Part of a small language model's weights.
Size: width 64, 2 heads of 32, vocabulary 2048, 3.06M parameters.
Training: a variant of Muon for these matrices, 91M tokens, 5769 steps.
Each number is 128 + 32 x the weight over its row's rms, rounded and kept within 0 to 255. Layers, rows and columns count from 0. Numbers have three digits each. The size before them is the row's rms in percent of the matrix's.

# up: layer 8 MLP up, 256x64, rms 0.307, rows 52-135, columns 0-31
# down: layer 8 MLP down (transposed), 256x64, rms 0.567, rows 52-135, columns 0-31
up52 124:166091162140057103115107096207121104103153173127131120149104123152152143115149106147188120110067
down52 103:158103117118141118098112090185162136114142203092133166120180096096198095110128127123169174131139
up53 106:167155187143186148134122117135121115153112127187176090115133124061064185142090160097135163166082
down53 101:128112091125226136153137122133190158098152109162117165131141139098068117091148166170115141102106
up54 097:093144113144129082102109146126158149106126128160026100130126114125129144145129149154208130100098
down54 142:152213119173064110116126114102115151079185117058078115118093130140158109134100133182131113112137
up55 082:190113102138116096077104100168184118209112105163129131113167117094124114133132136139118124157099
down55 065:138086119090116105146072124155177180216139156103178155114167132158141062195102120179145170188138
up56 093:120149111108125152130144115114112142134092099121170165128134196111098121053143101121164162166125
down56 097:168114132139110140105141163147149121065151150164119138010119118146087199099164088104103099084103
up57 104:138125102165128140156111122089115074120179052111160139082065152135109101142134135135129101101173
down57 114:138127087130168139148172056055138155125197140129078123115109154158138136131105100167077140161172
up58 087:097089104193117066097098127077139135083109209109097170140180178102103124121086145149172150103169
down58 105:099172161083128128116137085169086168135147094042035131117157147159106122118086140166144127114106
up59 108:102089162164097178148134107151133125121125119139162145159092113062088161102134138134119180089114
down59 114:163155112109136103162097122166097133086108158094117192149173043125156114099129099111115127158159
up60 093:127124157142147140126095103106146117064117068102119116120133111092131129101188055167194123132172
down60 093:113157156114118157170141138108177139167108169102170170160090112163101105157145145139141155122139
up61 106:123116122172082142193083141144123130048066176187143086114189112117179085159078138159155101142115
down61 109:150154106164079071170086165159097142024128123176155115077172151122157196108126090103196161125138
up62 101:137104144099123161161115113189103065201178143157119111121177140097074112135158144089153132099140
down62 074:118087054116174141164142127133149137138159102122072121150122124101126123122118154162122124093086
up63 089:148095120143094139066059141148066113040137144122131090115137127106131138122127119127140103088145
down63 091:164131051093120151118085148107141097128117125107102128105126092131122138116166170111111138195152
up64 102:096069125141110079135185174094128159135124103163146141147136160104052115132057099140108134095139
down64 085:161136113129122142141160195108117127097135146147144155124150098142067106195138112115096099167078
up65 103:153074118123133096136118159096070122154140139140149086195080120186136066158108110106170086075127
down65 091:109155105120137133097119105150101155161139127121156111175105128237137123166138091140138087118162
up66 111:176085141172121191143113139121148148102115135126098129161125165150159136226075160153075223088157
down66 086:113112120102137170156120162115135144091194123143142127060140168162116150126117191121116093149081
up67 114:120131183091120068117124110109170073120135075118158111119115175159171131109118104129165078090125
down67 092:123120102137135166093095148047184143122177115105142125095156137152134057126139097145099049083161
up68 129:124109182126137162098104122158098137172105171101092040071121143116077090094106108126105130092130
down68 019:076168138082162116138161163112131157129170082175131066093115154171115075121043148188117113106122
up69 097:143138176171094129159103104088139102139046151168095092056132157133113090155158140136070134099104
down69 109:132189113113099105123092127121169120098099154100114156136129143162100143131154150137104072137162
up70 098:122064131124133206131162090114119140153138096174163139112171045142170142114125156130147133125098
down70 098:142179144163095170142115135164101176104111111108102161135112124124088134089103065118132095127127
up71 091:122081124126114131089141154122135124143140134109156075112157136144128123100175162143133158095067
down71 096:165156102103100148191149123114137129117117096100135149138083102092156140152119117176135076157195
up72 085:161137155113100123125149085093084148188123197093108074162099193088124087132112095118177113184110
down72 112:115118124176170096201157093107168153139132148150162160075102138106061120113136094113147177095112
up73 104:088138157126105127138026056093152098129127111121167110134125087089113159100065074099174120094113
down73 118:100152143064109126167116113085177155066194105140223127080114113059119157105117101121154107138106
up74 094:134149140111100089122123139087100148173102174157102124222103152069204148182100096133155123064100
down74 092:102108141090154137168057189079145138127158131138152131152130209147133138145104136119110105158201
up75 109:161183109171103142124115094120096110074149157129135156183153124151110147086147068160167047139104
down75 109:090117078150106068181145131134174088144162164106167157118123134097156093165131121163138151123141
up76 105:156126091097109184122091143193158177160161070124166173160145112105150090138098184147167155134093
down76 088:111113104113164154148119145145170132138179128090170222128128110107178159109139126101164136135133
up77 105:077137125139144149111173118069158149108114127081118130089121167117172194177133148162153195082099
down77 081:152187164114139171190125086152103121146191189132157125169107061122144113129132114108178085130181
up78 093:122072144114157182158169136136029100130096127130090139171186120140163119137115066134161153105154
down78 085:100014113153152116193123104096124118124084134092133153142115162163157178116177115114166087158137
up79 087:054154129094140091055110133133063131122147187117077119088130162096135116132122102126057133073150
down79 096:139108095125097158156133137164102157098195182140143106102114174148127164137136128121113109128154
up80 112:155207111150150137093105103114135103073092079146122120174145102170123131174114153095122095140136
down80 095:141137148135165123128092161137132129131146095147144131198089085149161095118135089135059094153141
up81 089:151161102140165119104151063134140104135072121185138153089114178117103073089159104066106151156136
down81 088:095103088119142121131238152105168128049133137105166165124040127118147138099133125098137149150130
up82 113:100101120112163083120173155096095085123139114093106069163127167153118179136095104175139096188159
down82 108:082112029097143102098151107094191128146187138117123142075103128133136166096143152097150122111101
up83 107:147200135065172082112115104086120096106125143119110106105115191066148131126105152138119105142120
down83 096:168151169104135163101133115103148140123105150108161108039121122165143128161126168153094143136095
up84 085:101125133200088116117127082137162073129072166177143158079115121125107077119113169109095116105161
down84 099:109103118076118178114104115056112163102121143092149184105108125145136170116148137149125126160169
up85 085:166146186103142099134115098086151128075115170126122106146156125157125147091119142090099140187124
down85 134:122135107168096125130180168101078127155159103110137126142088126082067073139098084157176135087127
up86 096:124105115144202132106172115140169106069149108205072110106098143144085115134082112220127119131139
down86 094:145048135083149131148137134138147150147148097171169101097140194184090218105109154130123146098139
up87 114:085045173124130160154171069136109117079133109062127121181118170127087133162148118141155101196136
down87 076:111139129144088114143127134121134121127129110097070095131139095076194083126071159164092102086140
up88 117:138155197171116133082133165150129166111133082132170112110192090114115131099158104117117139128130
down88 055:157127124142115154060144167133111118158111106107143138160063151145154173105106133131082173157085
up89 090:099087166181176115149152125148103064197125148160131152156073063113158137128117058115080104129142
down89 105:140127137090100161127147107103171169006166124083106113142134134138181114131116176133177129109117
up90 096:091129161163131132118188086149059081146052084123142175133122160107101112094126130181135118119124
down90 108:092136060132165160180162161183216121098145090103128115128120130121115147126139153065142130121179
up91 099:187143130132143168126122072129108116132102106128137114145075133137095087148104129190104181129141
down91 098:150151166090149130126138159112124124095120147114126110094088142147154189162182105141108238114123
up92 106:116099140133123221139104070092098142117145117187122091130090105171148074167103084162161101096195
down92 115:176113123204099126179162063169072156197120145121088102153070140148177101133103099204088124100187
up93 110:122174165150138068096089102098127138166039170137131151102100109176123147150135070066115124089133
down93 161:131140144131113084142099132165141118149124116103143172113130087119150132156138145154117113142138
up94 102:195139147128129142076121145097173132152181110197109138149175194099114118125085058140149142110114
down94 098:176120160159137148131129171160209145124124073144142086102112076151115176116148129135134166172108
up95 095:116145137092129079143092105072130134148098177162105120158164075105116097164137097121180076150141
down95 157:176187180101150147180113144114110189121140145079120128147141094131132079153162147114081098194185
up96 111:131146101098115122091106116097141096160107148168068073130156135157061090151086185186136125080186
down96 094:148164149084092129104110119099166138201117083137130141172117105134128141133082178212149155127202
up97 091:194108109189097114099186122123122090151116141151158185136176153199119108146109160152119146152130
down97 094:069179183141109140167164129151190175103133138089142096148133058146135110110101116153114144098117
up98 099:171117088091156111111150098148126112178099124161170158102150180133123140098122120067123110106111
down98 101:135103061115132139153142121202075179110082136102158177096081095111136138121214159124128090151126
up99 091:131147126092118158113121176137084143128134158161106138172180087113105149126106124077150119155155
down99 099:111132143162106161163154120125082173163154128163103159068059118209154121130095147176123152160084
up100 084:142117177172180113108168111103136039072126095163103155152117097097064126097158147165109137161078
down100 138:172176121120090133151115102102180142091186112120175145178131083126093125129175085140127134125191
up101 090:078228168172191129167128169111124107149136156135125093162123078109106180146130117118109132120070
down101 092:127120106096086135124140092131165094067106130133095137090171087139136122127115160153138099157131
up102 102:109168159158190130107068148162116079112144129117101088161125123115169129034176124137165158148131
down102 125:124198143079132145131142098143157127102138143120080174133145115175129121087173207102116179102139
up103 126:110157163190147113097075139133108083135129141187131095135130079103100076084134093079180153122099
down103 017:123122142108135128069111139185134104120127060103089125134105076123110116114150103175152208145127
up104 092:070161169132090160112124109109137158177160099136109134147130109125069157082135120148112136101154
down104 090:125141121163148084154159104111086153130174124084153149163151167068116093104100115125147138135179
up105 115:132104115099115120104131128196051158162101116178170126155118147111153152109160086112166158081065
down105 083:079139109118152154092174178156119180116113166176159068118089184161104160160115109141077169102173
up106 094:120177167126140108106125126096147130090069170129100070185079153144128118100170122118134141126078
down106 110:142164106112156059129158156120113152164118112099179140158125157103097104120126106063081141132137
up107 098:098095082153142094061178150117108160159153118113123175100171149141141112136163131103086145122131
down107 101:182090058137119095120153145094137157148162182128118105087137205102188145156137124116099104084134
up108 107:185141141162145139115107134131157086125115140153079110160120141159124135141126155146133053105114
down108 101:118130110131144139142119182099140148108104085103100153151128136127114168152202148174091110187145
up109 095:154174155166165148159095037065105135134102058156130095192107130097072132128097099115164102143104
down109 113:125125155133116107094123189129162089134157146126129171108098106170164131119081140143095169110128
up110 088:045147107172118143108144117092105095167117159118113110111073072073117139122080130188152118170093
down110 124:124152136150113189133149098145158155157150196099171187140160081182116114097134155106143140174146
up111 094:115129181112102136101180102135154172099099116163182172138089120123160112167153186101122085108167
down111 117:077181111124115078142122095119096161109181090151128113157128145169134101116179099141123113141200
up112 102:103133134109100103155070144074163099156202163133108139151128136075157130139081131086117053154063
down112 092:126121115090123063130094098095108116118132106123185110156129109100128086122115109177096117098114
up113 092:134134129177092126104123177093088117146155182120171119130074102072076121136124136148145143140043
down113 118:153123103086118126158110128121141139157138169126116106137096097098116084171108131181160152106106
up114 079:171082120196130113115090179129139139140109124121201121102070104103113129133133155095183147158126
down114 106:081156132068136138195192102090116147070152097128120138118163096172133184141112108162115119135126
up115 091:210055080146132152146115145101085071131100150171136090112133109162165143123180168100148133147125
down115 103:150145149094078172171184180098087147081169133140124169121146129144154120131152124170111111160167
up116 093:133090120144074166100097129074108088173135157109117169122107142124094175134093107149120124108179
down116 095:155121087127101124117143139155098122066178216132171202113140123148150145110125151139135142152174
up117 099:150112138140135159164088169107126079103153139158129133117124134091157088134121096173136137161083
down117 107:153112135127103152208121146113098098118132167125076149150112129085173086101148137161127130122110
up118 104:167190151069153142134137097157087127153088134156137138124144146120106124089111149137128076096140
down118 162:122170158089100142179131057129149108113169154115071140141157108157120122124153131197078134127160
up119 100:117092165171123116077115081157114131184134096152122074133159139105107105130183114061186177109147
down119 011:107097052114141120145111148099164138176161096073101167119133120121117136171132151169103091111152
up120 086:101083150083101155137063091166152115116055159145092199157100157105072124136104195147135082099165
down120 085:138124144087133097181075146146106153114145166117068151125110127125127129071191156146085142116170
up121 094:121121127126079127088155127108096122100092127144142132127096114113172144105118166099095089142118
down121 090:110109137149053206120130147123129129118097177152196152094130116141190139078079114115060086136141
up122 105:106094098146115145157119205170137109149082120099120121193141104113162106123142193184161137129133
down122 094:091053068177152160159114143101102103117185133086136128136102097128152109058100111057081102088128
up123 083:134128136141154150105179139164138134175119141180144088182227093130127099171154126085146141153095
down123 082:092069128104099162172079160139156108125105146134128150128046168160089164126074123132147170128176
up124 088:123126116152120106114098101129098106146051162141094164143103126102125191135066172168120143134087
down124 096:113091121123099173114066129090151161089147154117144170169098143149145181186117225167101118103095
up125 109:099149227106096085119100099144121088130152126080134161180181122108129155056136128125176168136169
down125 083:138079104135075171139170044118161156132148165152128109114098123094138102164180100118139184188186
up126 087:123156150074125120103128099194131130122133165109195137096162074170136169116133118137144077174090
down126 113:155102164188109123158153101109101112126155128099143074114173090102078063108118184107136176167127
up127 099:158178087110187101167161105148115103100082110157105149097126135151196130173102120082187100161081
down127 140:141155106141141058109114190146100184123117128134143140150156112105161139184142163131107106135113
up128 093:073165152166114146121125109126126146151090149124120095142068139104073078117115128067140080164105
down128 095:167080078086123142116129201153148157134168141121096123117128126179183140122173133212136186071086
up129 093:153107158168175084120131167181117116132144103103115105106130167152161130145143123101136107107114
down129 117:090180098156137122100167096140123115130162122064105172145126063120107135096150164160149139163122
up130 102:137117102158083128160171065132124134127126143137151131063102149091124147078140116212080112120178
down130 104:135150167159154106164206164124121156086123164115156129094113139159184079123099150098152135132106
up131 088:181074150157145122104076138150152057134117045143101159152149169122115142053057126128120134128124
down131 099:114146107126173099167109136127107158155127107075075146101117073147153129105161096174122076171121
up132 129:121152112175142078108139086116064076120113083122161116126118160101116061132123101122181109124081
down132 016:113108115129105068044134154135160112099135146141152120088082115145154144110161179171130141159094
up133 081:161096120108216178132119120045116067149161161178113131167131160104144126110126108109128143120118
down133 101:132096139075211176149073147071179075148168132134163159136071124152137174127154156153078148130174
up134 099:102082168126086083106106124141074117151123136070096150095097081109193114135107128114135150133117
down134 088:175085105103131124191109181075155135121179212079138155103121133135145135116157140115127134146140
up135 110:142146096096098103109134136087113150192076137136067119100167106086127156106166070119133164122046
down135 106:110159143108141167141134174106186172092098162120113086078112171130161157130164142154145189089138